Weights of a small GPT-style language model, trained from scratch on English Wikipedia.
Size: width 896, 28 heads of 32 (4 for keys and values), MLP 2368 SwiGLU, vocabulary 8192, 96.7M parameters.
Training: a variant of Adam for these matrices, 715M tokens.
Each number is 128 + 32 x the weight over the matrix's rms, rounded and kept within 0 to 255. Layers, rows and columns count from 0.

# layer 7 MLP up, 2368x896, rms 0.0216, rows 1013-1052, columns 784-839
[[135  98  65 235 131 172  95 112  97 154  97  97 128 131 157  88 156 174 110  86 167 122 138 134 149 100 121  99 107 118 116 146 151  87 121 169 100 113 140 131 127 132 145 141 144 131  69 133 111 139  72 133 139 130 111  83]
 [134 139 154 156 144 138 102  57 101 110 143 119 120 157 168 129 180 142  91 120 120  95 138 133 105 158 137  76 154 174 109  89 116 130 132 146  96  96 127 171 107 144 138  93 135 115 164 175 133 166 136 150 179 129 150 141]
 [164 143 149  88 166 125 158 209 156 119  83 159 131  96 143  83 176  86 149 140 133 125 131 169 138 172 150 171 155 162 149 152 186  85 159  86 117 172 141 153 104 113  91  53 142 117 173 134  93 103 132 178 129 154 120 130]
 [128 148 127 168 121 145 103 139  92 105 130 121 131 154 159  91 147 105 118 130 134 136 171 156 115 107 118 160 134 113 154 119  92 106 176 144 101  77 119 153 109 107 140 140 130 111 144 119 155 142  66 123 126 133 170 133]
 [104 130 141 111  85 165 106 161 143  64 110  71 212  99 114 106 166 108  95 115 143  97 100 174 114 123 146 115  97 184 124  62 162 110 126  84 132 171 135 142  89 107 130 113 211 205 102 123 111  83  75  67 156 156 132  93]
 [113 141 111 181 130 124 130 115  82 132 132 117 117 114 172 149 178 148  98 157 132 149 110 122 185 108 102 117 125 137 159 157 159 127 106  84 173 161 175  86  88 146 138 101 145 110 154 126 158 160 115  98 129 133 162  75]
 [129 138 187  58 141 127 113  97 141 146 153  95 145 149 115 133 141  84 146 100  88 154  95 116  94 189 140 151  86 152 179 121 157 144 172 150 101 134 148 152 144 134 119 136 119 172 130 123  75 131  70 105  94 101 103 138]
 [113 203  98 118 157 139 103 131  80 127 115 191 114 129 141 117 141 124 155  99 148 129 135 105 154 121 133  92 104 147 111 151 112 125 113 104 123 109 120 116 130  95 161 153 137  89 156 129 127 139 150 115 144 115 190 162]
 [106  76 144 138 107  77 131  85 141 125 175  89  83 130 155 173 157 205 156 133 143 142 122 173 109 155 159  86 161 106 145 122  93 136 149  78 107 157 116 119 109 126  92 143 146 140 135  90  98 190 118 124 190 108 186 134]
 [178  51  86 134 137 134 109  99 141 111  87 126  73  81 155 155 121 164 107 132 126 106 116 166 138 132 157  90 109 112 145 105 151 147 134 161  85 149 156 166 162 160 134 170 112  56  98 110 179 177  54 106 144  91 200 144]
 [157 170 110 139 138 121 151 123 130 132 100  45 117 105 180  54 178  49 123 125 109 151 129 149 103 178 101  90 111  95  89 127 123 129 153 170 146 105  92 139 177 174 155 146 136 106 159 129 162 108  49 137 135 122 148 150]
 [ 76 209 105 122 104  97 153 123 103  96 201 166 120 134 139 125 129 120 151 190 130  94 145  65 114 143 131 169 139 131  64 135  84 173 163  90 108 132 170 114 157  58 122 100  79 135 151  93 110 124  82 106 131 150  90  77]
 [119  84 121 170 121 161 169 108 114 100 133 133 117 169 109 153  98 126  84  60  95 152 138 125 102 138 163 155  59 151 124  97 164 116 153 143 159 107 172  88 169 125 103 151 140 175 104 137 144 162 108 123 104 133 103 150]
 [136  91 131 118 214 111  87 104 112 167 146 156 130 149 108 130 144 177 133 132 137 107  98 151 103  68 195 164 107 131  69 160 151 137 106 174 113 155 121 129 128 146 103 131 130 157 140 143  93 139 128 109 108 132 127 142]
 [132 142 139 119 126 151 144 189 106  95 115 141  59 192 111 104 144 118  93 159 164 178 120 105 123 148 152  95  90  92 105 112  63 121 112  74 121 141 130 131  66  93 123  70 124 115  98 163 152 103 203  82 159 214 148 186]
 [135 134 150 129 105 149 159 159 137  69 219  78  90 159 182 139 119 125  90 111 151 160 176 135 139 136 120 162 184 173 123 139 171 167 121 121 112 135  93 132  93 100 157 120 136  72 100 111 121 162  89 144 167 131  83 117]
 [158 127  99 214 176 110  98  79 140  99 129 149 153 104 107 131 159 153 104 132 118 111 123 182 105 148 119 118 164 118 144 124 123 108 135 154  97  82 105 171  87 116 113 124 124 127 173 145 113 185 108 162 145 154 165 127]
 [134  96 162 129  96 112 104 124 110 128 141 171 127  68 110 198 105 106 140 141 191 131 162 138 137 157 170 146 137 103 134 160 171  73 155  92 126  83 101 138 102  76 121 152  74 134  93 164  88 142 199 156 113 120 165 157]
 [132 152 208 112  73  73 136  90 123 108 172 108 155  99 144  91 141  83 108 152 149 148 110 126  67 146 186  59 119 161 110 137 179  77  98  72  53  79 117 119 190 112 122  95 147 166 118 181 130  67 168 148 144 157  79  70]
 [133 105  67 149 116 143 137 161 153 139 134 110 178 134 175 148 186  52 125 147  60 166 155 127 145 155 121 133 134 107 107 138  93 105 108 152 126 135  88 101  75 103  90 122  98 105  66  90 147 116 111 127 183 112 152 199]
 [128  75 100  76 113 121 114 146 124 205  71  94 107 108 135 150 144 107 108 157 134 105 114 123 105 145 136 174 103  87  97  98 134 103 139 140 117 140 121 134  75 173 111 126 138 136  89 147 131 164 115 128 150 114 111 161]
 [179 136 155 171 135 201 138 213 132 118 130 130 156 141 153 132 123 127 119 120 166 128 140 127 122 130  61  68 126  95  77 133 150 102 123 123 111 156 120  37 133 140 148 143 122 175 134 139 191 111  81 159 140 141 113 105]
 [158 104  65 192 120  81 111 100  90 125  95 102 142 113 164 101  87 114  89 123 122 164 102 196 126 183 129 184  81  77 127 146 135 112  86 152 116 136 131  91 101 153 158 153 105 136  96 131 163 134 107 103 187  90 146 137]
 [171  95 120 106 111 113 143  93 139 141  89 145 158 101 125 111 123  84  66  90 111 116 157 128  75 129 160 123 112 180 136  46 183  99 133  86 117  77 122 168 137 239 126  82 120 116 168 153 106 155 124  97 102 137 135 162]
 [159 136 127 155 136  68 141 195 132 149 136 154 134 184 172 172 127 115 182 137 140 114  93 123 109 152 116 143 153 205 156 157 150 123 181  63 117 123 122 146 101 106 188 153 179 125 195  79 111 135 142 116 136 129 151 104]
 [128  92  64 182  52 134  71 141 132 187 145  98 135  76 116 108 180 132  88 121 218  84 177 136 128 181  63 118 153 129 116 152  91 138 126 140  42 146 100 136 205 149 131 116 131 135 137 123 100  81 135 163 142  66 102 142]
 [178 169 154 175  67 132 110 149 111 131  97 123 133 123 131 129 120 136 170  78  75  93  71 157 129  82 177 199  98  83 157 183  88 158 160  59  92 120 180 157 129 118 125  95 139 112  48 208 159  77  90 160 166  92 119 127]
 [153 144 171  85 157 136 160 176  70 101 176 156 111 145  88 129 183 204  62 125 135 132 111 143 133 122 105 131 109 137 100 217 149 108 157 125  71 181 110  82  79  72 194 148 200 134  97 200 133 160  62 162 131 157 194 106]
 [196 176 129  95 109 155 173  85 151  35 135 131 152 101  89 136 105  92  67 110 109  88  89 103 148 132 108  68 152 167 119 175 133 152 133  62 108 166 119 126 143 132 108 163 129 122 159 131 112 131  78 128 159 177 100 113]
 [ 69 113 125 114 131 148 138 154  79 138  68 101  81 161  98 125 176 133  80 149 134 122 123 151 171 129 120  99  64 180 106  80 154  96 136 179 131 108 117 128 113 109 122 156 151 100 101 106 116 147 173 119 154 155 157  58]
 [ 84  38  22 157 134 127 113 133 128  75 123 200 178  73 208 184  88 109 119  78 123 129 121  85 179 177  93 195 184 129 139  76 135 145 175 125 126  95 120 106  82 116 177 119 154 141 181 153  88 150  86 120 183 116  99 118]
 [142 151  96  97 134 139 142 173 154 123 101 118 119 143 122 159 101 128  83 131 115 119 108 159 135 139  69  78 130 124 171 137 128 137 131 128  72 154 119 103 127 120 150 139  78 167  60 123 138  97 159  93 132 147 113 181]
 [165 112  84 175  82  96 166 171 126  94 168  85 201 106 153 154 117 149 157 129 108 158 113 154 159 166 152 105 123 103 130 150  90 144 138  89  87 128 111 125 172 131  87  66 101  89  92  92 154 132 126 188 112 131  97 103]
 [ 98  95 155 105 101  96  99  90 124 105 105 138 108 128 106 128 159 110 125 102 133 112 116 141 138  68 116 134 126 110 115 158 141 176 106 126 150 141 127 158  86 160 181 123 150 144 105 176  94 126 112  96  86 148 156 122]
 [131 144 127  95 149 116 101 127 109 152  78 130 150  86 132 113 130 131 140 116 138 123  96 156 136 134 145 146 133 135  69 160 179 142 140 131 113 141 135 102 143 107 155 130 120 145 146  89 118 148 150 158 111  82 127 126]
 [161 156  85 132 110 146 165 158 175 138 161 136 196 113 144 156 122  86 131 123 107  91 109 187 147 126 118 120 132 130 130  88 107 131 129 165  82  54 121  87 147 128 155 158  91 144 119  96 133 135 152  93 151 177 115 130]
 [191 112 183 157 130 150 155 112 124 105 123  85 141  95 116 163 134  86  20 112 138 116 163 159 162 162  99 136 111 119 153  64  79 131 194 143 135 134 191 109  90  86 130 133 148 112 131  85 114 125 110 146  61  70 131 144]
 [126 155  81  77 139 133 120 148 135  74 153  98 112  73 134 119 151 153 169 174  63 180 137 109 136 149 177 119 149 118 189 126 159 214  89  93 128  85 172 122 133 100 146  87 183 112 112 154 126 133 170 151 145 126 155  76]
 [128 119 150 136 148 155 130 158 107 135 115 188 138 130 100 183 139 130 145 116 123 143 125 152 129 112 201 105 159 120 134 154 175 109 137 178 146 133  84 121 151 210 112  81  89 173  87 126 112 130 162 146 143 105 184  70]
 [194 143 129  73 136 123 139 122 119  89  89  67 136 110 132 140 133  44 132 143  39 164 133  86 139 153 142 145 117 113 131 193 165 158 121 167 144 107 106 115 152 104 198 149 113 126 113 135  94 192  89 145 170 111 141 170]]
# layer 7 MLP down (transposed), 2368x896, rms 0.0174, rows 1013-1052, columns 784-839
[[111 121  93 154 115 126 134 140 120 104 110 111 128 175 120 133 184 130  99 130 126 148 154 149 120 133 138 142 143  94 117 105 115 167 111 137 134 124  95 100 129 112 145  95 202 143 136 100 154 145  86 110 151  69 141 133]
 [125 119 158 172 134  46  88  84 101 108 132 168 158 111 126 104 167  90 154 101 152  91 113 110 134 120 119  63 165 160  99 162  87 100 128 177  67 162 138 132 117 128 125  81 193  83 126 149 151 104  53 130  89 111 151 144]
 [165  84  80 148 118 180 115 102  74 146 157  93 144  64 132  87  27 137 177 142 119 125 121 116 115 106  53 107  59  93 136 114 152 157 147 159 139 124 106 128 119 129 134 147 124 105 134 130 148 121 102  95 199  73 101 110]
 [131 134  94  95  87 104 127 107  78 183 125 122 169  90 166 151 123 155 143  70 100 163 189 177 155 131 121 135  69  45 182 110 129  94  89 126 110 126 147  88 165  92 166 156 144 110 157 147 153 137 110  98 134 172 131 134]
 [122  63 170 124  80 161 148 173 135 131 159  87  78 142 148  89 135 109 194 155  95 106 155  64  98 128  78 148 157 115 107 130  94  93 110 141 133 171 153 141 138 127 170 118 110 186 106 157  96  94 157 144 151 151 156  78]
 [ 62 143 135  60 186 176 106 143 111  69 183 180 122 124 123 152 139 114 126 220 142 159 128 171  71 116  92 142 135 184 124 113 149 145 199  93 168 141 155  93 117 154 125 110 134 144 145 126 110 118  72 163 147 103 168 135]
 [120 153 148 160 152 107 169 131 134 102  42 106 117 120 161 201 108 142  61  34 168 126 130  88 145  98 110 158 105 207 171 146 156 123  93 158 128 111  71 158 119  75 129 200 124 128 123 146 129  91 183 155 107 152 158 205]
 [101 189 166  82 126 107  85 134  75 133 151 140  89 120 149 149 174 131  91 166 152  88 120  58 121 105 122  93 128 156 108 170 110 124  85 103 122 138 141 129 116 197  81 123 123 131 128 115 160 116 171 106 140 140 159 105]
 [ 83 147 195 146  83 133 112  88 189  92 146 149 173 157  94 131 133  90 143 145 149 140 150 224  92 102 125 111 146 122 110 108 120 179 108 105 129 107 127 156 146 138 125  98  91 101 152 132 177 192 114  93 157 136 151 136]
 [102 201 144  87 157  96 145 102 130 136  84 103 183 102  88  95 201  74  97  98 175 198 135 162 205 120  88  94  76 162 159 148  81 154 198 128 139  89 190  99 126  87 135 125 121 183 169 163 148 162 166 162 104 148 105 183]
 [128 145 137 109 190  66  80 139  89 100  94 147 144 132 159 119  99 148 113  88 114 111 113  98 193 141 158 169 117 106 124 160 153 167 112 117 113 101 119 131 111 119 168 123 112 149 120 112 141 216 111 128 185 146  83 163]
 [ 99 123 132 108 128 112  60  98  86 131 140 174 141 168 122 143  95 125 125 116  99 122 143 158 104 109 135 109 141 128 137 131 124  82 137 131 128  96 141 162 110 118 129 143 147 155 119 154 153 129  98 146 151 131 133 110]
 [ 68 150 104 112 166 149  71 160 146 142 163 123 128 150 104 118 163 117  80 190 115 133 116 142  83 112 109 188 139 134 114 137 109 192 210 136 188 118 117 140 159 120 185 169 100 141 176  64  78 106 180 100 139 181 105 186]
 [147 147  85 154 159 133 138 163 120 136 184  91 132  83 171  81 105 170  97 141 187 149 109 121 191 148  86 152  74 114 125 140 154 100 124 167 134 171  62 130 122 152  87 182 166  94 122 129 113 153 136 190 120 140 100 117]
 [138  74 115 111 110 168 125 174  81 118  92 133 176 168 133 132  88  96 190 164 185  99  84 129 108 103 107  41  85 146 126 136 137 126 166 153 160  93 151 112 126 149 160 152  80 193 125 145 154 145 101 141 137 125 117 106]
 [117 118  98 147 160 137 137  94 116 144 106 110 125 150 119 153 158 104 126 166 146 127 124 143 120 140  88 116 136  77  64 136 132 132  68 105 142 115 109 143 170  97 135 131 160 171 145 134 119 113 110 137 138 123 189 113]
 [ 97  56 140 176 123  90 185 180 124 132 128 140 128 135 156 137  76 118 155  76 161 125 157 127 129  48 104 207 109 163 110 159 124 205 133 151 184  95 114 138 162 122 123 111 130 120 117  99 131  97 121 156  98 107 119 121]
 [132 139 162 136 148 103  90 171 125 143 123 138 154 159 178  80 152 135 120 189 149 173 131 128 137 140 157 112 142 125 110 127 113 118  80 134 109 172  90 161 144  86 161 187 162 135  92 122 135 187 147 108 185 104 128 162]
 [135 132 148 119  87 165  98 183 130 179 132 176 182 103 188 129  50  87  48 138 137 127  95 109  67 145 131  74 137 158 103 154 180 127 128 147 109 169 168 164 120 133  93  90 101 135  90 159 114 146 109 110 159 164 101 164]
 [ 77 150 142 104  95  88 133 103 122 183 138 156 106 182 157 163 155 175 106  95 157 160 150 112 144 101 112 135 137 137  75  90 127 140  60 150 102 135 141 106  73 131 151 119  77 165 108 167 110 152 118  92 119 146 131 136]
 [125 134 145 163 147  64 148 100 170 153  98 152 119 162 180 105 114 112 164 128 152 131 166 160 154 112 164 172 132  62 151  29 169 158  68 131 100 165 146 101  95 154 122 130 128  98 136  99 105 160 121 100 123 179 125 214]
 [129 119 134  23 130 127  83  94 107 144 195 103 192 136  91  75 125 116 155 161 130 120  71 135 102  97 171  87 125 130  96 119 140 119  81 102 147 142 144 100 107 169 140 122 136 149 142 123 102 115 100 113 101 152 184 213]
 [179 121 118 172 109 164 107  88 140 103 121 144 111 119 124 171 159 158 133 105 163 158 126 151 180  74 123 137 161 153 130 114 179  92 179 134 161 146 138 131 157  95 165 103 108 109 120 141 116 173 139 140 211 151  54 111]
 [101 132  76  93 106  85 101 164 142 107 153  76  95 145 105 187 145 112 206 138 114  98 125 168  94 126  90  87 116 143 164 158  93 147 160 104 147  76  88 113  93 110 113 129 163 124 111 118 111 180 150 131 154  84 147 130]
 [189 131 145  76 108 137 163 106 130 159  81  76 151 122 130 171 117  70 100 117 103 125 168  89 125  85  62 159 147 155 160 144 131 129 150 140 128 142 128 162 116 163 130 127 180 171 171 136 140 168 152 108 115 148  86 191]
 [149  91 168 143 115 138 164 127 135 106 154 134 150 137 137  74 117 130 125 131 168 120 168 133 130 130 157  33  93 152 197 113  85 136 115 141 146 137 112 184 141 165 157 150 103 124 110 119 167  83 156 123 106 127 154  71]
 [117 106  89 203 110 171 190 142 104 170 116 160  88 141 141 164 148 119 145 175 131 125 147 123 171 108 132 170 117 127 132 160 133 131 177 144 151 174 138 138 107 111 154 127 145 131 141 134  93 106 103 147 151  76 117  79]
 [ 97 138 105 130 155 141 138 123 136 103 180 156 137  50  94 105 109  76 121 148  94 138 119  95 176 180 120  83 124 134 157 128 133 166 187 107 119 180 121  90 155 131 145 134 107 132 107 156  56 137 143 194 101 136 112 172]
 [130 106 162  94  73 185 195 120  97  83 156 109 100 134  59 112 110 181 138 122 146 152 169 117 152 171  88 149 124 140 117 145 144 172 165  93  97 218 170 164 115 141 109 120 159 137  91 118 173 181 126 172 135 182 132 151]
 [ 89 132 147 159 162 104  81 119 117  63  84  99 121 131  74 130  92  89 145 122 172 129 134 188 196 158 107 110 149 112 193 159 124  97 213 174 128 131 126 116 131 153 139 146 140 136  89 147  62 111 174 156 139 100 118 157]
 [ 59 138  50 153  97 137 157  80 207 152 104  88 154 123 113 158 144  81 154 131  66 138 118 152 143  90 120 120 157 120 154 106 156 107  92  91 155  89 150 184 166 134 121 117 112 167  77 147 133 197 110 128 154 150 100  88]
 [ 90 183  93 139 168 119 126 109 122 101 150  65 151 104 180 152 100 151 173 128 133 142 127 183 131 133 148 152 123 119 158 199 112  97 119 156 186  93 187 178 155 110  74 155 128 117 102 108  61 136 178 122 148  81 122  90]
 [180 167 199 169 151 149 153 148 182 110 107  94 107  65 142 139 135  92  89 130 115 122 175 116 134 136 149  71 161  85 132 162  80 151 183  88 141 198 175 111 121  61  61 140  63 157 101 155 149 125 135 120  91 103 138 132]
 [ 88 134  48 114 222 112  74  85  86 135 118 130 102 135 127 145  45 166  90 160 104 189 124 140 150 225 106  61 180 121 101 192  40  73 160 147 156 175 125  71 162 124  91  95 114 126 116 162 142 109 132 128  89 101 133 173]
 [119 143 146 115 119 101 149 120 148 154 111 136 121 136 134 115 103 112 154 139 136 133 164 125 114 189 167 159 172 127 117 119 121 117 144 115 152  91 137 188 117 144  76 108 126 102 106 115 147 101 137 130 102 142 143 112]
 [ 99 113 143 110 134 116 136 126  48 130 136 175  78 146 112 121  80 142  98 136  96 136 114 150 121 147 100  96 122 166 143 165  96 148 102 118 139 116 118 185 113 141 134  85 102 113 116 103 128 117 160 120  94 117  72  92]
 [112 127 138  87  96 125 163 160 157 105  77  84  99 157 110 140 112 100 146 149 107  96 122 109  94 175 128 125 115 171 105  96 148 117 140 100 154 161 113 133 169 105 160 119 105 126 121 137  63 122 103 101 125 111 121 108]
 [ 86 123 145 125 160  90 148 145 171 137 124 137  77 163 130  97 180 107 138 134 108 211 135  95 159 144 179 153 136 192 167 103 108 141 130 115 137 156 153 122 175 130 108 131 217 115 119 221 111 131 203 106  64 181  67 121]
 [ 79 117 115 130 137 161 148 148 123  69 156  75 120 137 163 147 150 118 103 150 150 218 168  97 138 131 143 136 139 131 104 107 114 144 141 175 167 111 159 135 183 147 113 172 102 112 109 163 166  90 144 186 198 134 158 128]
 [101 170 128 116 133 123  84 101 171 144 127 153 129 144 134  65 142 143 115  70 108 125 130  49 158 131 148  96 158 170  99  89 123  60 134  75 117 129 126 233 132 123 109  92  53 153  96  67 158 138 120 126 156 126 110  52]]
# layer 7 MLP gate, 2368x896, rms 0.0219, rows 1014-1053, columns 784-839
[[107 140 124 192 178 133  63 104 113 142 151 147 121 120 166  77 187 112 113 159 128 159 139 145 143 113 179  68 133 127 114  55 133 117 143  86 182  89 128 146  79 146 125 179 126  93 142 135 129 139 131 106 152 124 137  88]
 [ 43 157 146 187  71 127  79 111 147 176 101 178 106 132 119 141 148  84  96 162  64 129 124 109 142 171 113 111 176  82  93 162  98 164 156 160  63 137 113 149 189 153 119  85 134 151 110 154  81 141 150 146 182  71 113 122]
 [123 118 103 183 126 101 143 185  97  90 110 146  95 127 113 141 138  70  90 150 123 152 162 164  90 156 117 157 116 143 157 134 144 149 188 101 149  74 134 161 102 138  90 140 121 148 125 176 140  97 159  89 172 119 192 135]
 [ 97 216   9  95 105 107 132 126 164 149 154 129 148  92  71 198 137 156 107 139 159  63 214 109 182 117  92 192 208 107 171 204 101 153 174 129 131  86  86 179  88 116  53 188 140 142 166 122 131 101 161 178 135 159 136  87]
 [146 166 157 140 190 118 110 102 127 130 114 100 136 148 113  59 116 160 129 125 113 124 117 122 157 133 143 144 103 140 123 140  69 110 196  97 147 125 131 115 148 125  86  77 211 144 116 152 129 108 155  76 130 173 145  78]
 [ 77 123 149 112  96 154 111 115 169 100  85 102  88 123 141 101 170 112 111 138 100 124 118 165 116 102 118 153 128 122 185 172 130 138 158 144 138 131 140  80 171 138 153 170 122  66 135 126 141 178 103 170  80 124 145 126]
 [ 94 114 135 168 136 123 105  97 101 160 120 156 144 165 176 120 125 124  90 111  97 108 132 110 161 135 110  88 126 168 145 142 133 129 102 146 100  76 141 122  98 130 155 160 116 153 116 140 150 105 147 145 128 139  90 122]
 [134 123 187 125  82 113 119 180 133 125 119  69 131  92  74  87 113 125  52 141 183 105 109 132 173 121 127  62  89 152 155 169 148 179  98 144  92 180 162 169 124  86 140 144  79 152 146  92 125  74 232  89 110 145 172 100]
 [ 64 175  96 118  98 156 171 150 159 128 116 144 141 189 134 122 121  63 100 168 129 120 181 170  92  95 135 146  92 161  55 105  82 132 141 164  62 108 162 128  83 126 169 114 142 172 164 189 155 197 182 114 131 100 108 126]
 [138 110 121 139 116 109 158 166 179  76 166 130  72 133 119 111 104 119 115  91 157 116 141  89 103 136 123 191 148 122 147 140 151 175  81  79  50 120 128  94 113  81  99 117 169 122  99 111 176 117 144 133 159 153 146 139]
 [137 122 156  77 138 112 128 161 125  78 111 112 139 109  98  99 149 125 121 161 151 115 110  69 109 139  76 106 129  92  96 116 187 123 139 136 101 108 105 108 115  99 129 146  71 133 150 115  97 203 134 122 102 143 128 161]
 [148 148 127 134 114 100 129 135  74 171 119  82 138 157 170 149 124  80 113 111 143 129 105 153 132 151 145 142 101 116 100 144 157  84 152 125 158 181 122 131 181 169  70  73 113 147  73 150 189 131 129 156 106 107 124 176]
 [125  81  81 129 106 170 157 147 165 122 176 100 120 144 122 125  92 144 161 161 116 153 108 106 134 128 103 145  91 110 115 113 157  96 116 166 135 141 141 154 152 152  99 157 136 135 149 141  34 162 166 137  73 177 137 135]
 [140 184 120 164 149 122  89 126 126 114 108 109 200 199 100 106 122 107  69 144  82 130 164 109 202 174 124 150 106 172 149 110 157  92 100 170 149 181 111 120  81  95 147 159 147  89 126 114 152 131 120 123 134 142 183  92]
 [ 85  51 105 134 145 127 169 123  62 132 199 150  96 142 180  92 117 150 131 165 111 114 148 140  56 160 153 147 109 119 135 219  95 126 145 143 158 172  91 152 153 155  90 177 139  80 138 153 148 140 134 109 209 128  36 131]
 [155 113 152  83 118 166  79 103 163 141 143 127  89 159 137  96 144 153 110 118 109 131 129 130 119  90 144 105 145 139 137 110  89 154 138 114  56 130 133  75  44 147  90 195 132 174 147  97  49 145 112 126 154  68 138 124]
 [133  78 131 143 137 103 153  95 119 151 146  88  94  97  89 112  91 113 163 174 126 116 110 139 154 124 129 164 183 116 169 175 192 112 221 126 108 120 141 138  73 136 130 132  58 175 128 127 128 117 176 119  63 103 167 202]
 [114 108 122  86 167 113 148 190 155 138 157 118 107 147 140 113  88 184 127 117 119 171 111  90 178 146 127 131 141 175 115 151 108 132 153 108  97 119 135 139 100 182 149  93 163 158 129 128  90 126 147 190 152 122  76  90]
 [150  87 197 156 101  85  75 131 113 144 165 116 115 158 147 116 117 137 119  89 164 112 138 162 120  92 166 118 102 149 157 185 167 100 157  98 151 153 137 182 103 165 131  98 185  80 148  80 117  99 131 130  74  92 101 137]
 [149  79  68  86  98 100 115 161  95 160  66 119 110  89  79 120 194 103 107 175 139 137  82 123 139 171 176 151 142 131 115 164 168  94 183 142 124 172 203 162  75 117 117 183 146 145 131 169 122  92 121 114 134 134 151 175]
 [130  62  64 134 160 115 135 122 154 128 100 163 160 140  51 132  93 143 163 162  87 119  79  70 137 172 129  79 111 101  98 182 141 126 141 182  87 108 154 108 107 126 162 153 101 131 125 104 174 100 134 106  95 112  84 161]
 [ 85 165 101 122 147 165 108 203 194 110 216  94 128 144 138  83 131 148 133 178 148 100  94 120 140 137  50 132 133  81  89  73 137 103 132  79  72  89 102 139 148  96 128 169 141 165 136 122 158  82 138 150 138 102 102 173]
 [137  92 121  88 172 166 126 191 140  95 104 107  85 173 139 102 122 129 174 151 177  90  45 124 166 160  94 156  95 144 157 128 165 110 120 134  58 153 140 100 111  23 130 150 164 128  78 128 124 131 123  88 187 130 118 117]
 [187  77 172 119  45 126 155 174  97 106  83 117 103 128  85 111 219 167 156 126  93 127  96 166 177 100  96 128  92 156 103  59 172 129  93  82 103 127  79 184 137 142 122 156  93 155  94 102  97 111 102 102  98 141 148 119]
 [166 137 122  96 125 136 149 170 126 190 147 147 104 156 121 104 131 171 112 109 136 156 153 126 146 170 103 168  99 127 124 150 134 133  91 135 110  93 124 143 179 136 171 128  84 109 193 162 153  91 132 147 185 130 166 107]
 [ 74 114 113 121 123 111 142 120 145 127 134  87 119 138 113 144 199 102  35 198 135 145  67  81 128 147  83 106 164 154 105  78 191 102 136 188  88 113 144 113 142 116  95 148 106 180 137 107 134  73 103 116 105 118 109 116]
 [160 129  77 110 118  74 146 107 109 172  83 120 108 148 127 123 112  72 174 194 107 157  88  60 157 128 130 115 149 173 166  59  69 161 137  85 216  83 120 144 163 160  78 125 128 152 108  57  57  59 141 111  99 107 101 169]
 [143 174 112 169 132 147 135  79  79 105 134  87 146  92 183 131  92  97 137 150 140 132 124  83 148 100 113 106 139  90 152 137  94 145 161 180 139 134 226 183 101  92  74 154  99 163 136 172 127  99 173 123 173 150 102  94]
 [142 184 181 148 141  69 125 110 221  99 129 125 155  67 125 135 158  98 181 125 126 154 111 122  77 152 123 128 162 107 129 134 163 153 217  80 106 143 125  87 108 155 148  99 141 101 104 128 121 152 147 165 167 157 104 196]
 [ 98 127 188  38  79 125 165 122 107 173 104 152 155 160 109 219 165 129 109 102  99 152 168 129 129 153 148 120  94 122 110 109  84 124 178 119 185  77 121 116  82 133 110 161 135 178 133 101 114 185 171 181  90 133 177  74]
 [152 122 123 212 132 131  70 162  99 132  99 160 138 118 125 135 171 172 134  96 127 119 139  90 137 146 112 169 135 150  76 114 125 141 111  92 141 129 145 114 146 110 109  98  66 103 135 116 157 159  81 143 115 129 125 120]
 [171 163 105 181  82 171 112 125 170 108 111 159 141 134 144 105 112 129  91 118  98 168 125 189 135 135  74 121 183  98 167 154 129 150 167 194 137 180 103 171 141 211 178  81 119 141 165 132  98 103 162  87 148 162 136 132]
 [123 111 162 111 114 156 165 182 115 131 130 152 121 151  94  90 136 153 128 161 115 162 162 159 138 138 145 140 122  99 136 126 128 118 147  65 100 131 127 129  77 164  64 129 114 103 106  91 128 157 147 119 181 181 120 127]
 [139 106 171  98 121 121 117 131 135  73 140 148 120 160 129 104 157 115 113 138 128  91 115 133  81 140 120 145 121 139 124 119 146 163 129 188 128  86 157 108 118 105 146 121 129 141 152  86 122 140 119 118 119 159 150 127]
 [126 143 104 203 169 174  87 186 175 156 146 111 137 147 115  90 137 161 117 119 133 140 137  96 122 135 156 160 207 123 118 128 138 124  85 152 144 104 102  99  91 160 174 178 121 149 114 113  86 166  71 135 154 131 159  97]
 [100 100 153 143 120 123 167 175 135 152 112 122 143 150  83  78 167 137  93 104 126 141 130 137 123 114  81 166 112 125 148 164  73 191  96 152  74 116 132 122 173 157  52 108 175 161 131 156  80 128 134 129 140 216 108  59]
 [149 104 118 167 140 149 148 106 150 194 116 174 163 149 166 125 148 166 122 173 129 147 104 168  49 118 115 178 139  82 154  85  50 142 145 113 167 135 149  97 135 164 105 194  92 168 107  19 115  92 113  78 120  54 164  85]
 [ 78 164 157 103 130  76 142  69 104 128 134 105 100 141 160 169 111 134 135 150 101 159 117 157 149 106  58 153 143  83 137 166  80 158  96 121 159 117 116 182 121 112 150  70 126 134 128 167 122 124 134 145 115 155 124 138]
 [102 135 135 108  99 152 133 113 137 129 133 134 144 114  98 155  72 139 133 118 115 139  81 112 192 121 161 100 140 136 134 136 189 129 122 114  55 143 135 112 123 137 121 121 128 118 133 130  89 145  92  80 184 112 146 108]
 [136 139 152  86 125  69 135 119 147 104 129 126  61 139 125 138 151 116 177 147 200 166 146 116  88 183 155 156 151  49  94 129 163 138 140  99 144  96  95 180 150 156 116 106 168 104 203 137 150 124 183 121 157 130 130  92]]